Each number is 50 + 15 x the weight over its row's rms, rounded and kept within 0 to 99. Layers, rows and columns count from 0. The size before them is the row's rms in percent of the matrix's.

# layer 3 MLP up, 1024x256, rms 0.116, rows 675-729, columns 64-127
103:50 50 55 49 77 66 56 49 42 53 36 39 65 74 47 54 56 37 31 46 65 84 29 51 53 54 68 38 64 62 64 44 65 35 76 26 52 33 62 75 50 51 43 51 49 55 44 52 35 66 54 35 75 48 25 37 42 30 47 50 51 71 77 45
103:31 38 39 37 63 77 72 57 49 56 22 53 72 35 60 51 64 59 68 59 35 43 34 36 79 38 73 63 61 71 48 71 34 47 62 52 37 46 30 60 59 62 05 38 36 52 45 59 71 54 26 60 37 49 65 67 29 21 39 56 47 48 61 54
084:48 25 43 73 60 56 76 34 46 77 39 39 63 47 45 38 50 67 39 71 40 70 37 30 66 83 44 53 62 54 50 68 52 41 60 51 57 27 84 59 41 35 46 84 63 75 65 35 37 50 40 48 65 55 48 44 58 65 55 66 55 13 58 39
106:46 65 54 73 53 45 76 44 47 79 57 34 49 62 19 45 54 65 41 56 31 45 41 48 44 73 47 42 24 63 80 39 26 48 57 52 67 53 61 61 54 68 37 38 54 48 56 53 47 59 47 46 61 31 24 33 39 19 64 39 32 12 49 28
103:62 58 42 47 69 48 56 51 51 56 58 44 61 40 13 63 59 61 70 68 37 79 51 48 45 56 82 30 44 61 96 53 31 51 52 82 77 54 44 57 39 48 43 21 51 29 73 42 33 55 51 45 55 28 23 61 35 58 25 65 46 62 57 51
094:70 48 28 60 37 46 48 27 37 46 14 57 63 44 35 66 33 64 41 77 19 47 36 70 42 57 47 41 60 59 46 49 55 68 59 72 51 41 25 52 45 50 19 47 57 35 73 63 51 50 41 56 20 34 25 51 42 78 57 48 29 49 55 62
103:40 40 61 34 55 59 75 42 27 41 48 69 55 50 63 68 35 52 46 49 43 41 63 57 54 46 29 49 69 57 39 47 48 56 77 67 87 54 55 37 45 42 26 35 51 43 60 35 82 46 65 54 76 45 67 57 32 30 50 46 62 15 70 39
036:39 30 45 47 57 62 47 29 50 59 33 77 79 58 28 39 67 67 41 44 38 54 37 45 67 39 43 57 51 66 69 77 65 61 52 63 68 64 54 57 31 69 44 60 41 61 47 43 67 39 45 55 88 36 44 34 41 59 30 61 31 68 54 69
107:45 45 26 51 42 40 51 46 45 42 10 69 51 52 30 47 52 31 51 58 54 23 26 81 46 40 50 53 78 58 36 49 40 56 52 71 66 44 30 56 62 60 63 09 37 74 59 31 56 45 56 57 50 58 23 42 54 45 56 41 19 36 53 55
115:42 54 36 40 62 48 40 49 50 51 52 53 54 43 28 39 64 77 55 29 09 65 34 66 51 60 61 62 52 61 73 70 57 58 45 32 48 57 74 31 30 50 29 38 18 51 57 46 72 60 20 35 47 36 50 38 21 40 45 57 19 40 44 41
100:57 59 10 61 90 43 39 46 45 77 25 47 79 37 52 26 76 57 61 31 40 36 56 66 64 27 69 56 44 56 82 59 40 40 61 56 50 50 57 41 44 75 41 38 33 51 49 40 47 44 62 19 54 49 14 52 56 44 42 53 53 48 76 67
098:38 43 61 49 83 60 54 54 31 40 54 57 82 72 49 25 29 62 56 44 30 47 62 66 55 54 84 35 68 66 27 71 44 47 35 65 70 71 65 69 63 69 22 20 37 68 45 08 50 46 61 39 67 58 24 82 51 35 53 66 45 18 48 43
104:36 33 47 36 44 58 29 55 56 62 51 65 55 37 31 54 60 66 37 43 32 52 20 25 47 47 30 47 60 60 72 61 59 51 64 38 85 61 50 51 12 31 03 55 20 39 55 34 72 49 22 60 44 50 47 41 20 55 59 74 59 30 32 49
041:55 38 81 62 87 60 50 32 37 34 32 62 86 52 48 48 84 60 55 37 55 56 62 41 49 53 48 41 68 67 40 70 55 52 51 43 72 49 60 59 24 48 26 45 69 52 33 60 61 48 24 79 79 45 29 43 43 60 36 63 34 68 69 46
095:35 62 47 66 51 77 39 72 36 38 38 60 60 87 60 64 44 73 26 47 60 56 60 43 54 68 75 40 62 51 38 39 59 68 37 61 79 51 81 63 40 17 65 62 52 54 62 35 62 40 59 99 46 47 50 27 49 69 50 45 38 48 52 69
095:47 46 64 52 42 51 49 35 66 62 39 47 67 46 42 14 31 65 36 74 60 56 18 51 65 52 47 52 52 46 44 86 45 55 54 41 32 71 56 75 32 44 45 53 37 30 56 50 27 49 53 47 75 53 50 26 33 47 57 58 53 48 50 29
098:62 54 52 46 52 71 78 41 55 66 56 57 60 59 54 50 63 63 34 52 26 61 28 20 61 45 54 34 59 42 45 59 44 44 55 51 49 68 29 49 50 58 37 59 57 72 32 28 36 28 54 71 56 36 55 46 23 52 21 62 23 42 55 75
109:36 62 46 68 64 61 36 44 48 34 39 68 53 26 50 66 75 42 51 33 54 42 46 52 65 41 66 36 77 62 39 58 33 34 53 28 38 68 46 47 16 45 67 40 32 70 52 58 75 58 69 70 38 26 45 74 47 23 54 54 33 74 61 70
069:73 45 33 58 54 36 67 35 54 53 39 62 63 52 47 03 44 62 43 54 33 79 33 46 51 25 63 31 65 48 38 69 56 53 63 62 66 55 55 73 37 39 55 60 42 34 45 55 55 43 18 55 43 54 64 69 22 43 47 56 63 75 32 58
105:45 70 21 52 37 33 33 45 49 33 43 68 63 41 79 44 43 92 47 29 53 23 68 77 52 40 52 61 64 72 29 48 68 44 46 75 63 66 45 70 32 41 48 32 47 62 39 62 68 54 38 61 70 82 46 47 50 46 54 61 48 70 69 55
105:39 41 28 39 69 49 43 53 20 64 70 53 59 39 42 60 36 58 25 72 54 27 27 51 96 59 51 53 72 60 44 63 40 56 46 29 60 76 41 69 34 60 48 74 34 44 55 52 76 67 51 77 51 67 42 48 16 40 58 59 46 49 41 29
095:13 50 41 53 34 74 18 46 47 46 52 63 43 23 37 60 33 76 60 34 47 54 38 51 60 45 61 69 54 73 70 53 71 54 41 38 73 55 53 70 16 50 47 60 38 36 50 38 81 59 44 46 43 29 37 43 67 57 49 70 75 41 50 31
100:57 54 51 67 53 72 48 43 50 33 42 73 49 56 30 53 53 81 53 39 49 37 38 28 38 35 37 29 75 49 76 64 36 26 42 56 57 54 27 56 45 75 13 44 34 48 36 47 50 28 52 46 38 13 30 72 62 72 44 75 60 61 48 36
112:27 46 71 30 44 60 60 42 48 65 38 43 63 69 13 29 41 49 33 41 84 36 17 32 48 73 37 56 52 52 44 83 40 70 53 70 38 27 61 68 61 65 60 27 37 43 61 40 29 54 19 53 76 60 57 25 56 50 31 78 56 29 64 65
105:47 80 49 67 43 47 30 47 40 43 47 55 46 62 68 36 92 48 35 31 61 39 71 36 54 30 50 43 71 45 49 46 43 48 45 28 47 74 34 57 29 47 09 46 31 33 41 31 90 70 45 42 80 50 36 54 54 76 58 49 37 34 58 59
107:41 73 66 60 51 55 37 51 22 54 35 45 87 26 57 46 48 73 49 44 46 39 65 71 57 50 72 44 44 44 41 49 39 38 68 85 51 84 39 52 63 65 46 65 62 49 51 24 59 36 44 62 58 45 61 46 31 38 44 56 27 50 54 97
101:75 47 32 62 45 27 62 42 53 43 35 51 51 47 28 64 63 38 43 33 30 69 19 55 65 57 54 60 55 49 62 51 47 63 53 56 55 22 61 66 37 52 11 65 30 55 57 43 59 68 59 63 63 56 10 30 49 38 21 50 34 26 41 57
104:25 68 52 32 56 43 32 47 71 56 56 61 61 45 55 53 50 72 35 43 24 61 32 39 91 47 68 47 39 50 76 77 52 38 62 28 43 36 64 75 29 59 43 49 23 62 50 36 80 34 34 58 48 32 42 73 60 46 38 77 51 40 47 63
090:65 32 53 54 57 66 59 37 54 45 61 60 54 65 28 39 39 89 63 46 60 60 81 31 52 52 50 48 64 51 27 79 79 49 63 53 68 37 35 56 72 47 59 31 52 45 58 48 43 40 32 40 49 54 59 86 62 70 61 99 29 81 52 55
103:20 54 45 33 48 54 35 45 59 40 37 51 73 37 47 28 43 71 61 37 39 64 63 72 66 57 68 47 42 52 34 68 54 61 42 52 47 49 58 31 60 53 54 58 37 45 43 28 60 64 51 22 54 65 48 53 51 55 40 41 66 65 58 99
098:43 50 42 43 73 45 38 49 29 26 54 72 56 30 29 64 74 45 27 63 34 34 33 55 55 67 55 44 35 79 51 53 54 51 45 43 53 54 37 33 23 21 67 61 34 49 32 43 44 58 46 67 32 64 53 58 48 66 44 60 47 86 33 36
102:30 60 58 59 59 61 63 53 58 50 55 44 60 50 35 32 32 37 48 48 28 52 53 25 55 54 42 48 52 63 50 79 87 39 32 23 40 49 73 39 27 41 63 55 41 51 75 57 35 64 69 58 47 59 30 26 49 50 38 71 33 41 41 56
112:52 56 67 43 65 45 44 67 53 79 50 55 57 48 38 56 37 33 54 32 46 43 35 68 60 63 66 65 47 48 50 45 65 38 40 50 83 44 69 62 62 37 60 79 34 56 48 57 65 66 52 44 62 51 16 53 15 48 46 57 36 25 61 47
099:61 44 49 57 48 63 63 24 35 59 15 18 66 54 51 62 63 80 85 46 50 30 40 63 63 56 49 56 57 41 40 63 33 53 54 66 75 57 30 45 70 42 52 84 43 78 41 38 48 58 74 31 44 53 42 39 46 49 40 48 55 75 71 60
094:60 26 61 73 49 50 23 35 62 45 62 37 33 73 59 41 57 85 48 68 39 32 64 55 33 74 40 54 47 48 59 77 57 72 17 49 47 52 33 37 57 48 47 44 60 52 62 50 55 32 48 56 46 56 24 29 46 46 44 60 47 66 77 48
097:51 54 35 75 92 41 49 46 25 31 18 45 59 71 48 54 50 79 24 78 32 64 62 51 46 35 46 44 77 46 76 56 63 64 65 41 66 29 46 38 51 58 47 56 58 35 56 41 58 37 39 67 47 13 56 46 46 59 38 57 37 71 39 57
097:36 49 37 41 46 36 48 46 37 56 62 55 73 69 28 58 50 64 59 48 40 69 53 42 61 45 56 40 70 63 50 56 47 20 55 34 38 60 62 69 62 60 43 25 34 49 45 53 32 44 58 44 58 63 43 47 46 55 49 54 49 24 54 30
089:24 40 48 39 38 36 67 45 52 65 47 75 45 27 46 74 81 26 36 48 38 81 51 45 34 54 35 66 65 84 45 44 33 39 59 48 58 31 49 44 52 54 40 57 55 48 72 33 57 31 67 42 50 35 53 51 59 60 46 49 47 42 73 42
105:49 34 45 44 53 51 41 53 48 59 44 69 55 45 14 36 67 49 63 47 61 68 46 27 62 51 63 29 38 48 58 58 55 37 48 64 30 77 32 36 31 57 09 65 45 33 39 61 37 30 62 42 75 57 50 41 39 24 38 49 50 32 66 15
096:25 84 74 30 89 48 67 56 57 36 49 49 45 35 46 61 61 64 50 16 15 76 71 57 59 47 69 46 42 75 64 68 68 29 67 30 38 46 59 35 51 40 33 57 68 49 38 43 46 49 41 38 69 55 34 68 59 62 58 48 54 52 68 69
105:53 23 52 37 59 55 60 56 68 40 16 62 64 65 64 23 31 51 51 38 67 45 64 38 70 76 47 31 45 56 67 50 74 46 47 65 23 66 70 66 39 46 21 50 44 26 74 42 63 00 58 62 63 59 52 66 45 54 28 41 33 51 50 58
104:39 36 59 48 59 68 62 24 63 24 63 57 72 79 36 75 52 52 69 40 34 60 47 55 34 28 43 21 77 64 40 47 68 51 49 60 34 45 50 40 42 38 36 37 57 34 86 38 45 35 42 61 50 57 52 31 26 41 46 92 43 68 46 44
100:41 36 43 59 69 34 27 61 46 44 61 88 75 49 42 52 31 38 50 51 70 32 38 48 57 58 75 36 80 51 84 57 94 30 52 57 78 67 35 43 21 48 52 71 43 43 64 51 45 29 47 64 33 69 78 73 33 50 63 89 34 49 48 30
109:43 70 25 30 53 40 48 23 60 45 43 33 54 72 27 50 45 65 50 62 53 47 61 61 57 44 43 06 70 46 24 55 69 59 37 67 34 40 42 48 56 49 37 26 36 64 47 24 64 44 60 40 34 34 40 36 51 60 26 93 23 63 42 59
097:60 57 65 62 55 51 52 21 28 59 13 28 50 25 40 51 72 44 34 81 46 78 52 31 31 56 50 36 58 41 53 52 43 43 13 48 65 40 45 49 55 43 48 42 55 92 84 57 62 62 43 75 42 34 34 31 48 24 50 67 53 42 31 47
100:48 71 49 71 52 45 52 42 23 32 26 64 59 47 61 61 42 55 42 42 56 35 65 40 65 57 39 41 55 53 56 94 39 39 82 77 67 37 41 43 53 40 52 59 24 49 51 38 84 38 39 39 81 45 59 55 40 50 53 68 32 29 47 75
104:53 61 55 56 50 59 24 63 49 57 59 60 64 40 20 50 45 65 59 28 65 43 69 39 55 46 47 30 48 59 33 30 58 43 46 45 55 41 52 48 69 46 20 55 38 41 56 54 45 63 54 47 45 43 36 65 58 56 47 68 44 40 67 42
088:46 63 34 69 55 42 46 42 53 49 43 54 52 77 65 42 46 69 45 52 52 77 42 33 49 40 78 53 41 50 22 71 68 55 73 33 63 73 63 50 70 66 40 54 69 61 46 56 53 60 64 43 44 42 35 52 43 66 54 51 61 49 68 57
101:56 44 66 71 54 46 39 14 55 80 51 52 39 39 43 53 39 27 46 37 64 27 57 50 80 47 42 34 32 45 64 61 35 50 67 63 44 41 52 82 59 44 49 55 51 54 58 13 58 49 70 65 64 47 57 52 54 51 53 99 29 58 94 42
111:42 59 54 57 65 65 62 52 43 56 15 36 62 69 55 62 78 78 21 43 50 41 74 40 55 31 58 32 42 65 40 75 67 64 59 44 65 34 56 69 51 35 58 48 81 71 59 22 89 52 92 65 55 56 43 25 43 42 18 57 31 32 52 67
094:39 47 46 36 76 78 54 39 63 50 71 36 43 62 33 65 75 65 46 45 50 65 08 45 80 43 44 36 50 62 37 45 62 61 57 39 45 41 54 47 54 74 51 51 73 70 30 39 62 35 69 72 43 35 26 70 42 71 41 52 33 58 58 61
101:66 51 52 29 59 57 44 44 44 61 48 34 91 55 33 46 50 76 59 55 51 63 71 77 68 65 70 60 73 58 47 45 56 65 65 23 59 71 58 56 53 51 42 69 55 26 66 44 67 52 71 48 68 68 29 61 28 67 33 47 50 58 78 60
113:34 48 28 38 69 51 47 34 55 37 00 71 57 57 30 23 42 33 35 75 56 56 48 25 52 71 63 48 62 58 75 46 67 43 56 51 40 58 35 70 15 42 24 69 70 66 68 51 41 05 49 58 63 58 54 66 40 46 22 50 49 41 56 75
095:54 40 40 31 68 55 38 35 22 28 35 50 54 57 53 58 42 40 53 51 27 34 29 50 31 53 42 29 73 72 75 50 46 56 63 39 65 52 44 61 46 63 44 59 14 49 82 53 61 26 25 39 34 59 50 20 26 26 46 69 57 34 32 29
110:61 35 49 59 57 56 62 22 57 79 21 63 49 57 62 50 59 48 59 64 70 65 61 56 48 44 48 59 66 58 68 53 41 39 38 84 45 72 49 51 76 55 05 28 59 42 49 52 43 34 39 64 46 32 42 51 34 51 39 62 58 50 54 55
# layer 3 MLP down (transposed), 1024x256, rms 0.109, rows 675-728, columns 64-127
102:84 53 39 55 47 36 27 71 58 51 43 41 50 48 55 49 44 24 54 35 29 52 49 51 39 75 59 41 61 50 33 64 57 67 46 44 36 57 69 50 56 56 45 63 36 50 79 63 32 33 46 21 38 34 36 45 54 65 72 53 60 86 24 65
101:66 78 60 73 29 57 43 72 70 41 64 25 32 51 58 32 59 63 22 66 75 30 57 45 44 35 52 44 74 50 46 28 53 32 50 76 43 36 43 39 50 61 62 49 65 62 53 65 22 33 29 59 69 43 61 44 30 25 68 40 68 67 33 40
092:61 54 53 58 59 44 48 72 54 64 39 44 64 39 63 53 24 55 49 60 79 55 41 79 44 20 59 81 68 48 41 63 39 59 44 32 61 44 44 32 57 48 81 62 52 72 53 29 80 56 58 31 54 51 59 50 82 71 33 49 40 49 55 34
106:29 31 47 68 66 38 67 45 41 40 86 46 56 67 63 47 44 68 45 61 35 50 58 59 69 38 50 59 71 39 36 79 36 29 68 75 67 64 42 54 72 29 46 58 44 46 55 37 57 63 62 25 79 62 56 42 29 50 67 68 66 28 51 44
101:82 47 73 43 33 44 51 60 55 46 42 36 61 41 72 67 29 52 72 59 38 43 69 60 58 70 75 83 77 28 32 63 50 66 38 41 34 36 70 57 41 23 36 55 55 62 43 57 38 42 73 56 57 33 57 70 36 44 36 43 45 57 35 71
097:59 49 26 69 53 43 26 47 43 58 42 28 52 56 48 70 35 74 76 59 04 57 70 54 27 33 60 47 54 34 37 24 52 45 46 78 39 55 45 31 82 73 52 73 43 40 75 85 28 37 59 32 46 64 56 27 87 42 44 53 47 41 40 11
102:82 47 66 46 56 61 52 56 72 62 59 33 49 57 44 69 81 60 31 37 54 47 47 58 49 65 37 59 47 49 52 44 32 33 59 77 53 44 42 55 26 45 60 52 44 75 48 54 46 55 61 31 34 49 35 37 34 49 63 47 56 66 72 65
033:55 15 41 55 30 22 53 81 32 47 54 35 69 25 46 58 51 45 49 59 49 39 31 37 52 30 61 53 38 39 71 62 40 55 39 55 50 30 60 43 55 49 68 53 47 44 50 42 53 23 61 53 67 24 40 46 78 42 76 64 68 65 55 48
102:51 69 35 26 68 36 50 88 59 28 51 41 35 36 34 67 19 55 28 40 37 55 71 48 43 60 52 48 48 42 51 33 60 66 42 44 43 72 56 37 53 46 15 19 78 28 56 45 39 46 72 67 66 52 37 44 67 20 82 44 29 47 52 62
109:40 43 75 54 52 46 61 53 46 33 36 37 56 62 64 62 40 99 27 44 34 41 56 56 31 54 30 67 26 45 33 27 49 53 36 76 63 74 51 51 51 82 78 46 56 58 41 47 35 32 29 39 57 61 49 23 59 52 64 38 22 55 49 70
102:48 42 60 80 59 33 51 70 64 38 56 66 85 21 62 26 67 59 57 37 65 47 62 19 78 41 35 56 05 42 36 59 51 51 43 85 64 58 61 63 69 37 24 55 72 47 58 52 58 57 79 48 61 70 57 48 48 49 66 41 61 55 54 47
099:73 49 69 47 56 18 48 59 57 43 69 53 65 38 47 52 72 51 40 70 39 57 43 44 61 45 42 56 58 41 40 48 51 64 62 50 61 65 85 43 57 46 62 58 66 45 08 22 79 40 52 35 57 49 68 62 38 48 67 49 60 42 31 73
105:32 33 50 23 51 40 21 45 59 67 73 55 30 63 54 32 10 17 45 61 51 71 26 63 36 39 77 48 48 37 70 56 57 51 58 78 45 46 43 36 62 36 38 41 61 41 58 42 56 72 32 65 49 67 56 51 66 38 72 63 37 39 47 65
033:47 67 46 33 42 40 19 33 54 35 50 48 43 55 66 41 69 30 37 64 50 72 55 21 62 52 53 40 34 45 39 54 40 39 57 50 59 52 20 76 44 39 62 55 61 58 76 50 63 42 53 55 59 52 67 31 39 38 40 55 16 34 56 22
098:21 64 42 69 58 55 46 48 36 52 31 33 42 37 39 55 49 36 69 37 38 50 40 47 68 51 66 70 59 64 64 43 50 38 52 48 38 50 40 58 44 68 49 69 44 82 52 47 57 19 54 52 46 41 22 67 56 44 61 49 48 34 33 35
094:72 55 66 38 48 30 38 60 50 30 52 69 47 59 71 71 48 45 31 81 41 44 65 32 31 34 55 32 29 80 57 92 44 53 47 24 68 47 39 23 36 55 79 31 60 71 51 29 42 53 41 73 35 46 35 47 61 38 63 60 38 80 55 41
097:68 54 58 51 09 52 81 52 59 64 63 43 31 55 58 33 68 50 44 46 52 54 30 69 60 49 63 29 52 20 51 61 46 36 62 57 26 50 51 37 58 40 40 79 48 53 22 41 44 35 56 43 51 42 53 54 48 51 44 41 41 43 59 54
107:27 59 57 47 63 46 43 50 54 52 58 38 60 48 29 52 57 50 51 41 27 46 28 84 59 28 59 62 66 65 33 53 59 53 51 25 56 35 52 26 44 35 30 91 43 43 62 59 56 17 71 34 72 84 42 24 69 45 57 55 25 67 64 70
082:32 51 42 62 27 33 44 51 70 27 57 29 52 60 66 70 35 34 58 39 72 60 69 51 29 41 67 64 51 60 57 49 40 44 40 61 66 48 56 47 57 44 65 79 56 44 45 69 23 67 58 56 37 81 53 58 42 30 67 29 55 66 67 29
106:62 41 18 57 54 37 65 47 76 75 45 60 56 50 67 68 51 46 64 63 66 39 66 53 61 58 65 61 47 61 64 73 54 44 44 49 56 48 25 50 59 53 13 52 37 70 68 26 44 37 42 60 72 57 46 38 63 49 42 29 62 63 62 29
105:70 40 42 53 46 35 48 50 61 41 25 40 58 38 43 83 67 18 32 45 58 33 54 39 38 53 34 40 53 64 51 67 54 73 84 49 43 60 43 64 32 71 35 40 53 66 55 64 56 37 71 67 62 54 69 78 44 59 60 42 69 66 38 68
099:18 41 79 61 74 43 28 48 49 51 46 23 27 63 76 53 22 74 59 68 58 61 54 47 36 53 51 51 41 34 25 45 56 68 42 72 66 48 49 64 34 51 53 50 74 21 52 59 36 39 40 65 43 45 90 49 57 65 49 69 43 48 63 50
099:36 40 23 03 22 62 38 67 57 20 19 46 63 55 64 40 50 36 40 59 44 47 74 47 62 59 49 61 41 57 51 43 29 53 30 49 44 60 79 67 55 47 55 56 65 47 56 32 20 70 52 64 36 59 33 38 33 65 44 50 68 37 76 61
110:53 67 53 32 31 13 50 35 37 67 44 60 45 37 40 74 39 52 56 48 53 74 37 37 54 52 64 30 65 24 27 29 56 54 57 62 45 64 51 41 80 58 54 53 40 52 53 32 60 40 47 40 56 59 64 58 76 63 13 82 08 46 63 58
105:58 50 37 24 56 35 53 62 11 52 55 54 43 64 66 40 00 43 49 64 57 31 50 56 30 36 47 17 33 51 69 18 59 78 41 57 44 33 42 49 52 35 70 34 50 16 29 50 24 79 48 53 28 54 64 64 79 33 64 00 47 65 30 37
106:31 41 74 37 36 50 79 26 48 23 59 60 54 55 61 45 54 70 29 57 53 52 50 50 55 40 33 36 47 48 78 75 57 39 61 57 74 35 44 60 44 43 58 31 71 41 59 41 62 68 32 76 37 44 53 40 40 39 64 36 64 48 69 45
098:72 49 41 49 84 27 35 75 46 41 63 57 59 44 70 30 27 41 77 42 55 50 59 14 37 44 27 61 20 31 75 35 85 57 23 44 63 42 41 33 68 26 74 64 57 18 35 48 45 58 53 34 76 52 57 51 53 46 50 74 24 50 51 64
103:37 70 89 51 20 70 68 33 82 49 52 37 42 30 71 55 43 18 72 45 78 76 57 42 26 52 62 31 53 42 30 48 52 74 44 53 49 55 85 60 53 71 21 45 30 35 63 53 44 40 50 55 47 63 42 50 28 34 45 66 59 48 52 31
093:37 77 50 53 51 28 46 73 52 63 60 70 39 37 40 48 66 53 74 37 68 38 66 50 46 74 66 75 18 45 59 72 40 72 41 37 49 53 55 41 81 58 37 52 67 62 32 68 54 80 43 31 54 38 31 40 48 38 45 61 32 29 48 50
100:46 17 54 38 61 30 38 20 65 54 30 72 49 31 50 59 44 40 37 28 48 34 22 71 60 48 63 53 79 56 63 36 46 56 43 57 60 53 62 63 46 53 41 58 40 69 31 20 58 43 81 56 37 70 39 47 57 54 38 58 58 39 46 50
097:55 34 71 32 55 35 49 49 58 26 39 29 54 49 68 63 52 68 45 61 44 58 51 50 58 56 54 51 44 25 57 68 33 59 52 67 64 44 45 52 43 62 92 50 34 68 49 93 35 59 66 56 54 59 63 63 35 70 52 64 71 32 44 53
101:63 39 39 11 31 38 63 32 42 73 46 50 40 67 82 49 37 45 34 30 51 36 57 73 55 27 52 61 45 38 55 55 52 52 14 37 51 44 50 37 39 52 69 43 47 46 51 74 09 57 73 38 51 15 54 37 69 60 68 53 57 48 57 61
107:35 32 54 51 49 46 35 46 46 59 63 37 65 21 60 47 22 52 55 66 30 89 81 29 49 60 44 67 46 51 63 46 50 42 42 54 57 22 43 07 62 62 42 57 73 31 27 30 69 44 56 57 34 62 44 50 32 46 68 30 35 38 53 40
100:46 69 66 73 38 54 55 38 45 58 76 52 28 66 51 37 32 57 36 33 71 45 46 62 43 52 38 29 42 46 32 63 24 73 30 44 22 08 42 51 41 18 26 63 30 52 47 35 43 26 49 36 51 57 55 35 50 37 75 29 60 29 68 44
093:49 27 68 20 33 37 51 35 80 69 62 24 35 70 36 27 49 52 47 48 44 58 45 58 49 74 61 42 42 40 47 46 51 62 38 55 55 36 42 56 70 43 60 56 70 26 51 52 52 46 63 38 47 52 34 50 61 60 46 57 24 63 53 67
098:47 62 59 70 40 42 61 58 52 56 41 50 37 57 38 37 85 42 16 48 62 57 61 27 13 51 59 42 40 53 49 48 58 60 53 51 35 47 62 59 58 62 65 56 49 27 42 70 35 56 79 41 29 74 72 73 39 46 33 30 66 41 36 17
099:46 67 73 78 50 37 54 56 67 72 41 46 14 85 50 65 61 71 26 58 28 23 65 66 67 22 32 52 27 49 70 79 48 43 32 44 59 45 57 55 54 49 77 25 24 57 56 34 60 54 40 47 54 59 39 51 47 58 39 66 29 31 42 78
093:45 32 36 37 50 62 41 47 49 39 44 75 52 65 71 53 33 77 40 15 47 34 26 41 39 43 51 60 27 37 52 40 47 49 61 24 58 22 89 39 74 69 48 64 69 61 30 72 56 78 43 68 33 63 46 14 46 25 43 42 50 41 10 34
103:55 52 52 47 26 75 22 86 42 59 24 36 49 46 49 60 32 51 59 25 74 41 60 41 46 58 47 81 40 55 26 41 57 51 42 39 12 58 41 45 67 67 53 62 54 34 42 37 52 68 79 63 51 33 71 45 43 75 70 63 61 55 53 24
098:43 58 43 47 53 57 61 50 53 55 39 29 46 46 79 24 69 32 24 58 34 48 45 62 44 41 65 64 49 32 51 64 50 32 51 73 49 42 57 43 54 90 33 47 64 43 39 51 30 75 31 28 30 74 46 69 56 30 81 44 49 56 75 68
105:33 28 63 52 45 51 27 42 26 52 72 50 48 44 45 28 67 46 63 55 17 52 28 52 58 45 33 29 27 46 34 59 54 67 31 47 49 23 26 37 54 36 55 50 81 43 27 58 63 42 25 39 30 52 65 60 56 48 50 52 42 51 34 42
102:43 64 57 22 51 62 53 54 35 36 42 68 15 46 72 73 31 39 64 50 37 59 49 25 46 76 26 66 62 46 60 33 73 54 44 55 13 90 52 48 26 47 68 56 42 28 54 51 21 31 36 38 33 50 59 45 44 41 70 68 48 41 10 52
102:59 56 56 55 44 77 30 69 54 49 53 37 57 62 49 59 70 46 23 24 26 53 56 57 48 34 33 63 76 72 48 40 43 47 18 72 39 53 58 36 44 67 45 53 68 80 61 53 11 29 65 37 77 53 51 52 76 32 26 64 66 42 78 59
102:41 47 66 53 38 65 24 79 49 36 54 68 43 62 57 50 47 41 44 84 61 69 99 48 36 59 42 54 32 47 21 52 62 51 40 57 65 72 51 44 30 63 47 84 48 42 48 64 54 41 52 30 35 59 66 38 50 59 67 41 44 63 93 24
100:32 41 46 58 47 36 51 49 24 57 68 56 70 51 70 61 45 64 56 37 31 52 61 51 64 64 37 49 58 31 45 34 86 49 54 19 38 70 67 48 28 53 71 66 42 50 60 64 53 41 35 76 68 72 82 62 57 32 50 73 51 62 57 35
100:26 62 69 54 35 55 48 52 32 67 46 63 63 28 58 54 68 60 32 46 80 27 59 47 44 72 42 53 74 43 79 39 42 53 68 43 38 47 43 47 63 26 46 44 27 53 39 46 39 32 71 48 71 65 31 56 78 65 48 33 58 34 40 38
105:84 67 53 59 52 53 36 76 52 44 56 50 39 41 33 72 63 58 41 42 61 44 27 35 80 51 93 37 50 47 30 33 44 41 56 45 52 55 66 54 63 49 44 61 44 37 50 65 34 30 61 74 59 38 37 46 81 37 27 32 52 58 20 74
092:18 40 78 31 30 54 40 60 56 53 52 55 33 17 49 35 57 40 51 36 70 43 57 60 58 49 32 51 46 43 48 40 26 52 48 66 47 39 35 42 60 27 68 61 61 59 39 49 47 25 73 40 47 46 47 56 67 38 41 48 44 70 51 54
101:46 43 49 54 60 49 56 38 60 57 93 46 63 52 42 50 46 34 24 45 79 41 56 39 50 51 44 30 73 39 68 55 51 57 43 44 40 59 30 41 56 49 48 36 62 72 60 32 46 21 55 52 54 59 36 38 62 41 58 53 65 41 40 48
097:33 49 53 59 40 61 47 63 44 57 56 22 50 48 67 76 44 38 42 36 52 56 63 75 52 56 46 30 53 37 67 39 61 34 21 33 35 23 36 48 56 33 58 65 58 58 48 82 57 18 39 40 57 40 58 48 79 45 42 24 42 28 53 27
094:34 64 69 46 44 23 58 55 49 30 63 36 40 31 72 56 37 38 27 54 58 61 43 26 53 44 41 53 36 54 15 46 46 51 33 46 33 53 68 42 54 89 42 62 56 26 31 61 58 51 48 30 40 36 67 33 47 55 50 34 45 33 39 28
099:56 79 71 58 46 65 53 64 66 42 60 47 55 71 36 48 58 60 40 38 35 59 43 66 41 45 72 60 44 74 59 56 30 54 35 67 49 35 60 38 54 60 49 31 30 56 46 35 67 54 55 54 45 49 35 35 52 41 49 59 53 32 40 66
108:24 52 58 58 70 46 34 61 64 64 43 43 64 45 58 29 51 62 66 40 57 43 36 54 52 72 65 56 48 45 65 58 39 66 53 59 27 30 59 00 60 68 70 77 42 50 52 70 42 52 56 45 71 41 49 47 84 42 22 18 71 37 21 64
095:44 26 45 28 72 38 26 40 51 75 34 63 49 52 41 33 48 59 43 74 39 40 61 50 43 33 29 56 78 48 79 80 48 43 50 55 51 46 55 23 58 70 45 41 66 63 54 77 61 63 86 68 53 79 71 50 42 56 60 48 63 25 32 44